python train.py --hidden_size=320 --head_dim=64 --init_std_down=0.0 --beta1=0.95 --final_lr_fraction=0.1 --batch_tokens=262144
Each number is 50 + 12 x the weight over its row's rms, rounded and kept within 0 to 99. Layers, rows and columns count from 0. The size before them is the row's rms in percent of the matrix's.

# layer 12 attention output (transposed), 320x320, rms 0.0676, rows 196-250, columns 128-191
123:28 15 42 67 67 48 44 31 43 42 59 26 42 53 56 54 35 37 51 31 27 41 69 50 47 58 54 59 62 56 48 67 65 50 48 34 69 52 54 56 31 51 37 66 36 45 51 68 58 56 32 81 46 54 52 50 35 44 57 57 57 46 65 57
116:56 47 50 59 59 71 47 50 23 48 48 48 26 40 42 52 65 37 66 46 70 47 52 34 62 52 49 32 55 48 57 25 73 31 35 53 32 29 37 34 44 42 35 58 59 47 44 52 52 46 48 49 54 48 42 42 39 36 62 49 47 48 25 48
122:48 40 53 56 56 41 53 51 37 48 33 20 50 60 48 46 42 61 54 55 63 51 51 52 44 63 31 63 44 48 36 49 67 34 54 35 27 35 58 60 68 51 37 34 53 45 32 52 46 40 58 53 70 31 38 57 56 51 53 61 51 52 52 53
123:64 54 60 71 64 34 41 46 48 46 54 39 62 49 35 50 49 53 59 49 65 49 65 36 71 51 39 75 47 42 49 64 24 47 69 50 53 49 65 52 66 53 42 43 55 46 53 61 41 24 41 42 54 79 46 37 18 56 55 46 44 33 52 55
123:34 44 51 37 84 57 50 52 55 56 33 49 58 47 57 54 38 68 59 36 45 26 59 61 39 50 37 35 60 72 54 52 48 34 54 52 64 58 47 50 34 40 49 49 42 49 46 61 57 39 79 66 64 61 50 70 55 56 37 59 40 52 44 42
120:44 68 49 53 55 46 45 49 57 48 53 47 60 49 47 61 43 45 63 45 42 41 74 51 59 61 68 46 48 64 56 42 66 58 51 47 35 55 40 45 34 48 53 64 60 53 74 56 42 49 40 58 56 42 61 47 39 40 59 48 72 44 25 49
124:55 67 60 35 54 37 53 39 51 38 51 52 28 42 50 49 44 35 48 40 42 48 51 50 68 50 65 47 45 69 45 55 22 63 63 48 45 37 45 41 41 29 45 22 55 79 39 50 39 62 46 53 45 26 40 56 43 27 57 76 42 40 50 47
134:60 60 41 54 65 52 54 65 61 49 70 68 58 46 41 31 53 49 35 48 60 54 56 45 40 58 34 50 49 50 39 48 53 54 41 36 27 53 53 58 70 38 56 68 24 23 55 52 38 36 40 51 32 33 63 33 57 49 59 36 62 71 54 54
124:34 48 41 50 49 60 50 62 63 44 39 28 56 26 52 61 44 50 48 18 64 46 69 46 58 37 51 48 67 41 60 57 39 47 51 64 49 38 64 55 53 58 59 59 54 48 74 31 42 60 45 55 28 52 60 84 47 42 62 56 48 40 63 45
132:47 58 37 44 55 53 47 66 55 58 51 61 80 31 61 57 48 59 35 54 51 47 45 45 32 26 53 65 51 64 56 38 46 51 46 41 53 46 46 33 48 44 39 48 48 20 16 47 45 53 37 52 49 40 51 43 62 47 45 68 42 51 52 32
125:49 62 44 43 39 79 53 52 48 22 75 66 41 62 45 47 48 71 74 69 48 32 48 54 61 54 63 32 28 42 51 55 59 37 36 49 24 52 58 41 43 70 29 54 40 50 47 73 64 38 49 57 55 43 35 51 40 50 43 43 64 51 58 33
126:59 48 58 52 51 60 51 29 57 64 52 50 63 64 36 42 72 73 32 45 45 46 43 47 45 40 61 57 63 56 49 72 54 41 56 33 34 42 45 59 53 31 30 50 38 56 36 66 61 46 68 52 51 53 57 50 48 59 53 52 64 78 52 50
128:49 47 53 35 56 66 45 46 54 45 63 67 20 83 41 57 49 40 45 54 62 75 52 46 62 60 50 41 60 42 44 46 51 45 43 64 62 46 31 34 39 45 36 67 36 64 59 50 34 37 55 54 52 44 40 60 70 63 53 44 58 35 43 62
117:50 67 63 54 41 42 48 56 69 58 44 43 37 55 60 34 33 49 54 49 39 37 45 51 58 67 33 48 53 29 55 44 53 55 43 55 73 35 39 60 57 49 62 66 29 33 84 61 69 39 62 41 70 38 46 48 48 55 57 28 58 42 70 66
122:40 48 46 63 39 69 49 33 58 55 45 55 31 40 54 59 46 71 52 23 46 60 40 53 39 37 53 67 48 76 45 44 38 51 47 43 43 48 36 44 42 67 38 58 57 49 74 27 45 71 44 45 64 51 35 44 40 38 65 50 55 32 52 44
123:46 59 54 62 68 48 50 58 41 50 29 65 47 67 53 50 49 50 37 31 76 49 48 43 33 39 52 57 51 35 50 66 62 27 61 64 43 50 29 58 25 47 59 40 53 49 64 55 49 56 36 48 61 62 51 50 71 44 36 43 25 13 46 39
121:36 55 35 53 44 52 53 46 33 48 51 33 40 36 59 41 36 56 48 35 48 42 63 43 40 70 57 64 36 45 43 49 55 50 33 62 42 52 55 57 43 40 63 44 44 57 40 26 44 34 63 54 47 53 64 63 37 49 39 49 55 46 46 42
121:74 61 54 27 56 38 39 29 62 47 54 27 51 40 45 51 15 60 44 34 30 47 51 61 66 44 63 57 51 62 44 70 37 44 58 46 65 46 45 51 56 38 39 48 40 62 66 66 45 43 61 74 56 48 58 56 41 45 46 41 43 48 51 57
118:40 56 60 52 47 37 53 70 49 35 41 36 55 40 35 66 52 55 57 50 72 63 52 41 49 66 45 40 43 26 26 58 42 31 45 46 49 81 55 53 41 68 36 27 51 62 46 48 58 36 47 54 53 61 28 48 39 59 33 59 57 49 50 28
124:47 44 54 70 58 45 24 50 51 40 38 38 51 46 51 51 60 39 29 45 53 61 38 38 36 35 46 75 54 59 27 57 32 76 28 55 37 37 58 43 51 59 46 40 46 42 32 62 42 34 43 49 48 32 69 23 55 69 33 39 54 33 76 65
124:60 57 42 31 35 75 42 44 37 41 47 26 42 56 76 68 48 53 45 47 58 45 58 59 21 59 58 63 69 42 54 59 65 55 72 40 50 43 58 45 36 57 45 58 53 32 48 51 52 39 50 57 66 29 61 43 24 66 43 56 63 36 44 60
128:25 35 54 64 67 44 60 67 58 51 36 61 51 51 51 44 48 40 58 37 64 68 29 47 66 43 58 64 45 59 56 57 41 46 55 45 53 59 30 34 39 68 38 60 58 48 43 48 51 54 60 55 46 41 51 50 35 48 59 36 41 54 62 47
123:25 67 62 71 61 66 42 62 56 49 40 58 55 42 42 53 55 49 56 57 43 67 35 70 55 49 28 46 57 39 53 62 43 40 47 67 52 57 54 65 33 37 39 51 28 74 55 45 58 52 33 43 13 55 44 39 43 45 39 59 47 52 47 43
121:39 63 56 47 41 56 40 50 47 46 56 38 58 65 41 27 37 50 67 57 43 62 38 60 33 54 43 49 55 41 61 61 52 43 41 66 46 57 47 54 54 25 45 54 52 52 64 45 57 68 47 29 54 37 30 56 48 53 83 50 52 30 15 66
124:47 41 49 62 75 72 71 47 36 28 66 27 41 54 47 47 67 43 66 51 49 55 56 44 47 39 63 47 47 79 57 70 54 69 44 39 63 39 46 53 27 37 44 48 43 65 71 74 66 59 45 52 61 49 55 54 38 69 40 44 34 54 35 27
125:56 47 59 42 38 52 52 34 54 41 62 57 62 71 53 39 37 34 72 35 25 29 37 51 46 44 53 65 31 47 50 29 47 46 18 69 45 76 60 52 38 54 42 49 61 55 28 28 52 43 49 56 48 32 48 33 56 43 37 35 48 25 43 58
116:37 72 49 52 51 41 58 49 39 39 62 33 66 52 60 57 86 51 49 67 56 57 64 48 52 52 56 53 40 55 41 58 45 55 61 57 63 41 37 36 43 55 45 50 58 36 61 33 34 64 65 58 32 52 30 33 43 53 37 51 82 57 54 43
123:40 51 52 63 48 73 64 53 51 43 51 42 51 17 48 36 43 49 29 67 51 40 45 34 34 51 34 66 43 43 42 45 42 36 53 49 47 57 63 39 54 35 26 48 46 50 47 48 49 30 53 53 72 44 52 64 37 47 61 60 22 63 33 53
119:49 38 39 51 72 45 42 55 42 43 50 53 57 32 52 57 51 75 49 63 57 38 50 42 44 44 47 42 40 59 66 43 46 38 34 41 66 59 56 31 51 55 70 48 55 60 50 53 41 67 48 51 41 41 31 36 57 55 70 39 42 42 46 74
120:48 60 61 59 65 57 35 39 49 71 47 50 56 75 46 71 41 54 44 51 59 38 37 44 40 48 25 34 36 36 55 58 74 54 39 48 65 55 40 54 46 73 60 73 69 74 51 32 56 50 58 49 59 78 74 60 51 33 58 44 46 54 56 47
121:38 35 62 56 34 70 50 36 45 34 54 23 62 55 60 42 29 26 59 53 45 41 42 45 51 59 68 53 36 60 61 52 49 22 50 47 58 32 24 53 53 42 57 44 37 63 57 27 55 51 64 34 54 46 64 61 42 30 43 37 16 52 62 40
121:15 62 43 31 48 34 46 69 64 44 51 76 45 36 41 53 43 51 58 52 52 62 56 55 66 46 39 77 43 55 33 55 39 48 39 72 56 56 45 37 54 65 74 28 45 72 56 38 16 45 66 43 76 60 45 52 36 48 48 32 50 58 34 53
123:58 39 62 45 50 48 69 45 58 57 32 43 60 68 59 46 28 51 71 62 39 68 62 37 63 30 63 52 42 58 63 48 51 58 66 53 55 36 47 32 60 56 41 57 49 52 65 46 45 67 29 27 75 44 46 52 63 60 48 69 48 52 73 32
116:65 16 45 59 52 57 27 42 65 61 49 61 55 75 39 67 45 38 68 42 65 52 47 39 52 63 60 51 33 42 45 41 62 42 59 38 73 40 50 53 59 46 51 60 53 41 65 37 93 67 45 51 40 37 66 54 54 56 52 38 55 73 54 56
120:52 39 74 51 51 38 59 52 38 56 50 57 42 53 34 57 53 29 35 66 48 55 54 57 64 40 40 07 56 36 37 53 57 41 48 68 62 53 51 35 38 37 58 50 31 40 65 57 55 36 32 51 72 75 38 47 54 59 61 40 69 55 42 46
124:59 37 60 49 58 30 61 54 54 36 41 38 51 57 53 52 56 56 42 55 55 49 51 53 54 29 42 55 55 59 54 43 40 58 51 53 51 42 26 37 26 47 40 36 46 36 32 67 42 59 42 45 49 36 44 66 35 33 41 49 56 57 37 69
124:28 72 35 39 59 74 42 42 40 49 80 48 59 81 70 61 57 34 53 71 69 59 37 52 60 51 60 23 70 49 42 58 55 54 59 46 45 56 65 57 56 37 58 51 66 58 25 46 50 53 38 48 48 44 41 59 53 57 43 49 40 69 38 35
123:41 62 40 62 39 59 46 68 64 44 65 31 49 44 58 43 65 57 61 29 21 53 39 47 30 50 44 29 48 38 47 37 33 55 71 42 60 45 26 56 62 54 52 59 54 43 48 38 46 54 63 41 23 65 52 61 42 44 36 48 59 57 26 63
122:49 67 48 55 41 51 32 51 45 21 41 51 68 60 41 57 54 80 69 51 60 40 40 52 71 29 70 60 55 36 43 39 39 48 27 47 56 40 58 38 43 25 47 29 50 35 43 51 41 51 52 28 58 23 64 67 33 46 70 51 37 40 52 46
123:74 52 73 29 45 59 29 20 35 46 51 54 43 68 25 67 50 56 69 62 47 46 56 60 45 40 64 39 56 56 36 49 55 48 41 60 50 51 46 85 44 63 55 49 65 41 39 66 34 51 35 66 33 44 41 47 39 62 60 58 73 57 36 46
122:56 63 54 64 73 46 65 48 23 44 60 55 40 43 36 37 48 69 58 56 60 40 59 70 54 54 50 55 39 58 48 38 31 60 51 64 61 67 39 32 35 76 45 36 48 55 49 47 63 36 37 41 35 59 69 40 73 55 32 46 56 55 51 73
127:57 73 56 49 68 45 40 65 47 55 60 61 74 69 50 33 52 40 43 52 34 45 62 62 57 69 38 56 44 46 50 53 31 40 57 34 51 55 30 32 54 60 61 59 68 45 41 46 26 73 57 40 42 67 37 72 69 34 23 50 51 58 56 39
120:50 49 49 61 47 31 50 49 50 63 42 69 78 58 46 35 38 33 55 54 58 68 48 61 73 59 62 45 57 54 54 32 51 44 55 54 24 52 43 38 73 55 63 51 36 62 30 33 73 53 62 58 27 54 30 71 47 75 55 35 37 55 57 52
124:55 37 38 61 49 50 60 65 55 49 39 67 53 47 61 55 50 43 54 42 27 51 45 51 35 43 54 77 71 32 68 74 56 59 54 42 64 58 56 42 40 65 53 47 29 38 42 63 62 44 27 48 56 55 76 62 38 36 73 39 55 44 61 45
120:37 62 62 48 50 46 53 45 57 43 67 46 31 51 44 71 42 43 72 34 48 58 38 52 48 58 66 65 48 38 69 58 48 43 52 59 41 46 38 46 63 33 60 39 54 49 38 67 44 68 48 37 53 45 57 58 27 41 41 58 45 36 43 40
129:53 41 69 66 47 66 53 54 56 69 55 59 41 38 46 48 35 38 51 52 60 36 41 53 39 33 41 56 22 53 41 44 76 51 31 70 27 39 67 51 43 57 65 29 53 35 42 41 32 57 53 57 33 43 61 60 35 43 22 42 54 37 50 50
122:44 65 56 41 64 62 49 47 64 30 58 50 67 40 35 35 49 54 49 65 44 49 56 75 44 37 38 58 62 52 38 41 32 35 59 57 49 61 55 24 51 53 49 65 58 43 57 58 65 43 68 61 42 52 42 34 43 57 52 60 39 52 37 53
121:38 73 50 56 62 60 42 38 45 55 48 52 41 24 40 38 51 44 39 70 40 57 55 51 36 32 49 28 57 40 47 63 62 49 46 64 43 61 57 56 49 42 64 51 49 82 62 58 77 68 62 68 57 55 60 45 27 54 63 53 53 68 49 41
125:30 57 61 41 59 60 53 58 50 37 53 43 32 44 56 68 58 55 55 52 43 56 38 64 46 54 48 38 55 48 65 68 45 29 43 48 58 37 41 61 55 55 67 53 52 43 47 64 44 14 40 58 41 26 42 62 58 51 74 45 54 36 58 58
122:52 52 62 73 52 54 41 50 44 51 59 38 42 28 61 50 61 23 34 50 38 62 43 41 52 31 59 52 50 36 56 50 42 35 63 41 51 52 54 42 60 57 59 75 58 51 34 45 74 37 41 63 55 42 56 50 47 46 56 46 70 26 46 52
129:40 52 22 60 67 30 39 36 50 61 55 37 62 37 34 55 43 49 55 50 61 35 36 62 52 48 45 68 45 37 48 44 56 67 47 60 64 58 43 40 59 61 52 64 44 67 57 23 47 60 45 75 51 19 42 54 49 39 56 47 43 57 47 52
118:36 70 59 57 50 49 50 39 36 42 42 60 45 52 51 43 30 35 28 63 48 57 59 31 54 43 64 60 58 57 55 35 70 44 64 54 51 50 38 50 52 62 56 37 27 41 51 77 50 63 55 49 54 53 65 34 44 64 66 55 46 53 59 47
126:46 39 50 53 64 47 31 63 46 36 38 69 58 54 71 60 44 39 59 53 53 48 50 57 37 65 58 42 44 77 47 72 39 63 57 66 29 51 50 61 31 80 43 46 32 49 44 56 53 27 64 51 72 41 49 35 47 45 52 75 39 63 40 48
119:53 46 61 68 61 47 56 47 52 47 46 60 31 39 46 55 54 41 60 53 56 64 59 48 52 25 74 65 43 39 67 44 32 58 48 84 36 41 60 65 65 28 40 60 49 26 36 35 34 36 37 33 54 47 43 48 60 53 51 50 44 39 41 76
127:37 28 71 58 60 74 41 63 68 53 32 47 55 58 44 27 69 35 74 31 68 51 35 40 43 41 67 65 48 73 44 74 41 46 61 52 43 73 72 61 57 44 43 47 42 57 65 55 31 52 54 62 55 45 40 57 51 57 29 49 53 47 65 62
# layer 12 attention value, 320x320, rms 0.0816, rows 197-250, columns 128-191
118:56 49 61 56 47 50 41 60 51 74 51 54 62 52 53 69 32 61 37 38 38 43 53 64 48 59 45 60 65 44 53 48 13 44 46 32 45 58 62 44 48 48 58 29 68 51 76 34 41 71 56 39 54 36 52 63 37 54 58 47 48 71 72 59
122:60 37 59 56 38 47 49 54 66 49 47 69 42 51 59 48 41 42 50 67 29 53 43 50 52 60 79 55 62 58 44 54 35 53 46 74 66 71 42 39 41 55 40 58 47 51 60 61 69 65 61 54 22 62 53 47 54 35 50 58 44 47 66 33
127:42 47 30 45 24 73 56 50 29 66 54 58 51 47 43 49 41 39 48 54 47 46 45 47 47 63 68 62 51 61 43 52 65 71 46 47 48 47 32 25 58 62 52 38 68 51 32 43 43 65 59 53 34 41 51 80 54 45 30 47 43 54 64 43
125:64 26 35 61 42 85 52 55 40 53 59 62 53 36 40 42 56 48 60 50 45 61 52 45 46 43 57 62 51 46 36 69 49 56 38 45 27 48 46 53 28 43 31 54 34 65 45 53 44 37 34 45 35 41 38 38 57 38 57 58 72 32 53 44
124:39 54 70 21 63 38 52 40 47 49 54 38 61 53 47 37 44 49 39 42 77 29 43 40 41 49 40 41 55 43 44 49 51 37 41 51 37 36 52 62 61 35 54 47 31 62 44 49 54 50 39 44 48 57 65 57 48 50 44 61 35 55 50 50
129:35 49 39 64 59 42 49 58 46 42 49 40 57 62 47 57 47 64 60 65 51 37 54 48 44 67 52 56 63 31 49 56 67 67 38 60 55 47 55 23 70 48 46 78 52 47 48 50 58 50 58 46 58 61 46 48 53 59 58 41 44 54 48 52
133:43 29 42 36 45 36 42 49 26 58 37 36 51 49 40 62 58 62 58 65 37 14 68 57 58 38 65 33 48 55 44 39 67 52 39 60 58 47 40 44 63 75 40 49 70 57 39 61 59 58 38 39 44 49 36 63 46 50 46 48 64 37 43 56
125:50 35 54 58 46 28 50 57 46 42 57 38 55 60 63 40 61 49 74 58 48 61 54 44 29 49 46 45 54 36 75 35 52 70 47 48 39 67 45 59 47 33 36 44 35 65 09 36 51 63 53 45 40 38 54 35 37 47 34 37 62 61 42 63
134:46 63 64 46 61 57 33 41 62 54 39 47 46 57 48 43 45 52 63 38 46 36 65 51 58 49 60 40 40 54 38 74 38 51 30 85 54 51 60 64 56 49 56 31 35 59 67 58 50 56 46 40 54 52 43 51 51 55 54 28 58 51 81 46
126:32 56 72 79 47 37 45 57 45 22 66 57 53 48 36 49 46 46 17 34 33 33 53 47 50 44 45 67 65 50 57 59 46 47 61 44 40 64 58 34 73 29 67 58 59 62 34 45 51 71 38 56 56 57 51 63 37 58 60 52 42 45 45 79
129:42 58 62 37 46 52 50 61 60 62 18 49 50 55 42 26 47 51 38 58 34 52 50 57 40 46 49 35 39 43 60 53 79 46 51 52 60 48 50 69 50 47 37 59 81 32 39 51 28 48 73 59 49 40 40 42 41 61 60 35 50 23 45 47
129:57 56 51 74 57 56 43 55 54 58 57 53 76 43 46 57 65 41 44 37 53 54 70 74 07 29 54 68 56 82 55 69 38 46 33 41 51 29 58 71 60 52 70 53 31 46 42 60 63 67 33 49 35 67 63 47 45 60 71 57 54 46 43 27
121:64 50 42 51 28 54 55 49 69 54 35 38 52 38 44 56 61 53 31 40 47 56 51 44 47 43 41 20 36 72 41 54 43 53 73 32 64 59 69 33 60 23 57 58 60 54 26 38 54 53 67 35 48 54 46 35 48 41 36 45 47 37 44 38
124:65 43 56 41 53 35 53 67 43 72 55 55 61 44 59 54 34 34 42 51 34 64 33 33 62 51 29 44 57 49 62 66 56 50 70 51 54 34 49 47 44 35 42 45 42 66 53 36 43 51 48 37 57 54 55 54 62 45 49 43 42 58 48 42
128:43 55 53 50 45 47 58 51 36 41 62 32 43 44 42 67 61 64 70 48 48 70 67 38 54 53 34 50 55 76 74 66 33 27 44 51 38 40 52 50 42 45 49 60 42 37 31 34 52 51 47 23 70 38 36 28 25 47 42 73 95 47 85 56
121:45 45 71 60 14 45 60 71 46 68 54 59 41 41 47 70 66 39 45 59 53 48 59 52 53 33 41 55 74 52 62 64 57 43 71 55 49 22 44 47 60 56 33 56 65 39 60 62 51 46 51 37 42 61 52 21 39 45 57 47 59 76 65 57
122:62 56 58 61 65 55 75 78 49 34 29 63 41 47 46 46 52 31 50 73 48 31 48 52 25 64 45 46 41 42 68 51 58 38 37 61 47 55 66 32 51 70 38 67 42 36 41 32 42 55 49 25 47 68 46 61 71 64 54 53 62 61 30 43
121:35 47 50 50 51 46 50 41 60 74 62 50 40 51 55 44 44 38 57 46 46 57 27 56 30 31 52 53 41 74 46 52 41 45 25 42 52 54 44 31 60 44 60 68 58 52 69 44 36 41 44 53 38 50 54 56 46 49 77 42 48 66 48 55
125:37 68 67 50 29 52 47 37 39 46 37 46 54 68 40 57 47 54 66 22 50 57 43 41 61 78 53 31 48 52 52 52 49 40 58 67 41 55 51 54 58 36 39 54 46 63 65 38 49 36 53 61 58 48 60 66 31 55 66 53 51 59 30 31
126:44 42 45 59 57 34 48 36 72 49 39 62 48 54 58 55 53 64 65 72 55 60 51 55 49 52 66 31 53 68 54 58 29 48 47 60 29 55 51 54 50 21 75 40 63 58 60 72 57 31 50 56 36 58 35 31 62 44 36 39 30 44 51 38
130:39 57 46 25 28 49 38 55 56 45 62 33 43 46 44 48 65 65 52 67 59 49 42 66 36 70 53 46 51 65 66 56 57 37 65 39 69 47 56 64 53 38 75 35 55 46 50 53 60 63 52 42 51 52 39 53 66 58 34 54 47 50 57 46
126:38 50 42 62 29 45 43 59 45 58 86 64 37 40 45 45 50 62 19 51 62 55 63 47 55 68 63 62 44 64 37 45 61 48 32 61 52 34 38 42 56 60 42 67 63 48 43 44 52 32 37 59 70 43 42 48 33 53 48 39 35 49 61 76
119:49 47 49 50 55 58 42 71 51 51 49 64 39 44 53 53 44 53 63 48 56 43 55 45 61 47 49 47 52 40 24 40 66 51 55 23 62 45 61 42 42 52 52 59 54 48 49 42 57 56 35 60 57 62 32 36 71 58 25 56 30 62 68 29
123:48 46 40 29 37 39 55 47 64 59 38 57 46 45 59 63 63 60 32 40 59 30 42 47 58 57 55 61 51 48 39 37 54 38 54 45 55 41 36 59 63 71 60 37 42 57 29 38 63 55 23 52 57 58 44 28 49 51 48 51 58 55 58 66
126:66 44 39 51 66 35 61 50 49 47 54 57 37 76 68 62 63 49 41 55 66 69 62 39 68 48 52 36 44 52 41 48 56 32 45 30 50 35 49 57 56 37 51 43 59 62 45 50 63 50 24 32 69 47 50 47 68 43 37 38 48 63 58 29
121:52 46 44 50 44 46 47 27 71 40 51 46 44 65 66 71 33 51 51 31 46 18 43 38 60 73 61 51 45 66 55 47 57 40 46 33 54 46 55 30 61 26 57 30 25 41 29 49 48 70 50 53 62 51 76 57 49 48 46 60 58 54 55 78
124:53 32 56 29 43 36 48 52 46 34 51 48 56 75 36 47 40 50 68 47 46 58 49 55 56 58 65 72 49 61 44 64 41 60 38 66 64 66 57 46 47 66 47 67 81 55 54 63 84 58 22 43 71 54 75 57 57 28 44 33 54 44 41 28
123:57 61 76 39 50 43 44 63 45 51 46 49 36 69 75 17 60 64 56 46 58 69 42 34 35 49 43 46 51 32 54 61 41 75 47 42 50 53 23 44 35 35 41 52 68 68 48 53 58 73 44 62 61 61 45 52 62 68 42 66 59 44 33 29
121:63 52 35 43 40 54 52 59 62 41 59 52 39 54 51 47 68 63 51 33 43 57 58 48 55 70 64 41 48 47 58 50 36 58 56 41 48 48 49 45 71 47 41 31 42 40 43 61 45 66 63 48 47 36 41 58 46 67 42 66 46 32 50 76
125:54 65 36 48 69 53 52 54 48 43 71 48 46 45 41 61 68 62 12 78 49 58 62 40 58 33 66 44 44 62 39 50 66 47 46 42 57 52 62 45 44 66 60 56 68 54 43 73 53 51 42 57 77 56 54 47 77 49 69 43 56 41 40 48
128:66 37 54 61 72 57 32 33 45 85 59 42 57 53 58 45 28 50 46 46 42 52 44 49 46 53 54 23 51 47 64 58 54 58 46 28 53 55 51 58 40 35 57 46 58 55 42 56 79 49 45 59 22 47 57 48 41 44 65 58 44 26 65 54
122:53 38 40 64 03 57 36 56 39 62 71 55 52 57 49 46 51 45 43 57 46 46 37 51 43 39 59 20 50 34 46 70 47 40 47 39 58 55 38 53 56 69 46 34 59 62 53 56 43 57 49 52 45 55 55 41 47 41 75 65 46 40 15 68
117:42 60 37 44 58 76 65 38 36 36 66 64 39 33 34 55 58 35 24 58 26 46 50 62 52 45 48 53 60 53 49 57 55 55 56 36 51 67 62 42 47 71 63 20 66 44 48 53 16 38 70 54 48 64 56 66 56 69 30 70 56 62 47 35
124:78 56 32 45 54 63 41 54 47 50 48 43 71 50 61 43 42 70 52 49 54 41 34 40 52 50 33 57 60 46 54 43 42 73 55 44 43 45 49 50 58 48 45 55 57 59 38 57 45 54 51 56 36 65 31 45 63 06 44 58 35 38 60 76
126:36 43 61 50 51 67 66 62 41 61 54 35 55 54 40 61 53 28 69 36 67 50 28 45 49 79 52 45 49 61 25 60 48 32 50 49 47 71 49 50 53 46 54 43 39 66 59 29 49 29 59 54 53 58 63 41 42 30 71 50 46 39 58 37
127:50 53 59 38 50 31 45 45 50 58 39 87 40 59 58 41 44 60 33 60 40 38 47 39 34 34 56 58 21 51 56 57 48 59 37 57 35 55 75 48 54 57 38 53 40 42 43 47 57 48 26 52 56 55 70 42 12 56 59 48 51 32 52 61
127:38 51 56 51 46 48 59 45 54 58 36 31 63 38 30 46 74 48 49 55 47 50 41 45 49 47 34 60 49 52 65 40 43 55 45 56 46 46 72 62 41 43 65 50 50 51 24 62 79 49 39 44 53 40 68 53 65 69 49 08 55 55 66 39
123:60 42 76 51 50 45 59 45 33 68 37 55 41 48 43 56 30 20 44 37 39 55 58 41 36 55 38 58 60 58 57 51 70 66 48 43 53 29 49 27 67 57 69 51 65 52 51 66 54 38 65 54 39 34 41 55 66 48 43 54 47 48 47 40
125:64 54 38 76 30 39 46 48 50 35 57 36 58 44 39 34 44 55 45 61 54 53 21 68 46 44 65 64 51 37 28 53 59 29 34 52 32 50 49 35 43 38 55 71 42 42 64 21 49 35 53 44 59 47 61 42 42 54 42 52 34 45 68 63
130:40 43 23 48 63 46 49 54 51 47 34 45 63 50 54 46 46 42 56 69 42 50 42 41 45 54 46 51 52 43 39 63 61 41 54 55 46 58 26 32 53 65 35 42 72 44 53 54 61 57 32 53 23 45 32 50 50 40 49 37 53 52 49 33
129:48 57 60 44 47 34 62 42 47 47 51 51 28 56 50 56 59 61 74 39 62 45 50 43 49 50 48 72 49 44 40 51 50 60 45 43 40 54 33 41 46 48 27 49 66 54 45 58 51 63 67 63 68 46 36 49 39 58 76 59 39 48 49 39
127:44 52 50 50 54 51 55 56 49 18 52 46 61 50 56 55 62 62 51 29 23 46 42 42 27 55 43 51 60 49 61 50 35 57 43 49 54 43 40 64 62 39 48 53 56 58 36 66 48 48 58 47 72 47 44 55 55 59 33 43 66 29 61 48
125:65 49 64 51 84 45 46 57 59 37 64 22 44 48 34 69 36 65 46 50 56 37 78 51 58 42 25 42 35 69 60 57 35 52 65 59 29 56 42 70 59 56 29 77 80 43 45 41 33 60 76 47 59 54 50 40 33 51 53 53 38 42 49 48
124:56 46 41 60 50 66 69 58 35 47 51 28 70 34 43 37 56 73 47 47 62 37 51 50 39 47 57 53 58 63 51 51 77 56 47 37 55 61 43 44 28 58 49 40 65 53 46 46 49 34 58 32 48 36 65 46 48 91 47 54 47 62 53 53
129:40 57 31 45 68 30 71 65 36 22 53 33 52 67 41 25 52 26 46 33 43 42 64 35 49 50 51 42 63 56 44 54 25 45 68 25 44 58 58 63 53 35 53 62 26 33 56 61 33 59 67 55 43 60 30 34 39 60 57 44 33 51 44 54
127:48 24 54 55 51 51 60 59 51 38 65 59 26 51 57 55 35 47 52 45 39 30 32 26 65 51 49 42 45 51 52 40 57 49 64 41 56 67 43 79 65 56 50 57 50 48 53 32 50 61 40 73 59 66 36 63 73 44 50 46 74 55 55 40
122:57 35 53 34 54 47 51 47 63 49 63 48 67 56 49 29 45 45 51 41 69 53 34 53 62 69 46 56 44 49 40 69 47 30 37 38 39 36 74 54 29 57 48 54 70 41 52 47 41 40 29 43 35 47 44 44 77 48 44 62 45 69 45 67
130:81 48 44 65 38 56 47 48 44 21 56 76 63 58 37 55 64 34 44 61 58 45 43 26 46 65 37 65 40 66 57 40 54 54 49 29 70 62 48 54 58 35 43 52 65 63 58 52 59 51 51 44 49 56 57 60 47 32 50 56 53 47 50 41
126:67 58 47 54 52 38 73 70 32 41 24 51 71 61 52 71 49 63 49 49 58 63 60 53 54 56 49 58 42 69 47 38 69 54 41 74 46 37 59 60 32 69 37 69 59 31 52 31 47 58 59 52 52 44 37 51 49 40 55 64 42 59 60 58
129:54 42 52 32 57 57 57 51 33 29 54 89 31 58 40 49 45 54 68 45 40 60 55 45 61 52 38 48 65 32 38 54 70 51 61 53 35 54 59 46 51 54 45 43 56 61 34 65 19 64 52 26 50 50 45 37 52 35 56 35 39 30 57 64
120:45 23 31 68 52 57 56 54 85 62 40 42 56 67 53 67 60 50 45 54 62 58 63 37 47 61 54 52 38 31 55 55 40 54 41 39 61 39 64 67 38 34 55 61 64 38 63 35 18 65 65 53 61 54 45 59 35 69 53 58 57 49 47 58
130:46 39 57 30 31 55 55 48 57 41 52 40 49 42 55 62 51 47 73 44 44 61 40 55 62 37 42 52 68 31 53 47 57 70 60 36 66 51 68 47 44 48 26 51 56 48 58 48 58 75 33 34 57 62 49 40 59 31 63 40 74 40 57 55
124:51 67 56 34 45 41 61 27 37 47 57 34 62 55 67 62 45 67 30 57 50 43 50 54 41 69 51 21 39 65 64 53 49 44 67 45 38 56 68 32 60 78 19 50 60 62 59 43 45 68 57 53 54 55 54 46 54 69 39 44 50 50 66 24
130:63 54 54 47 67 32 57 43 32 33 41 40 50 39 43 64 30 38 34 69 49 45 54 62 66 54 41 44 48 66 50 54 48 49 43 31 58 35 31 42 27 75 46 60 29 38 48 62 60 46 55 46 54 35 61 46 51 27 66 40 45 53 56 51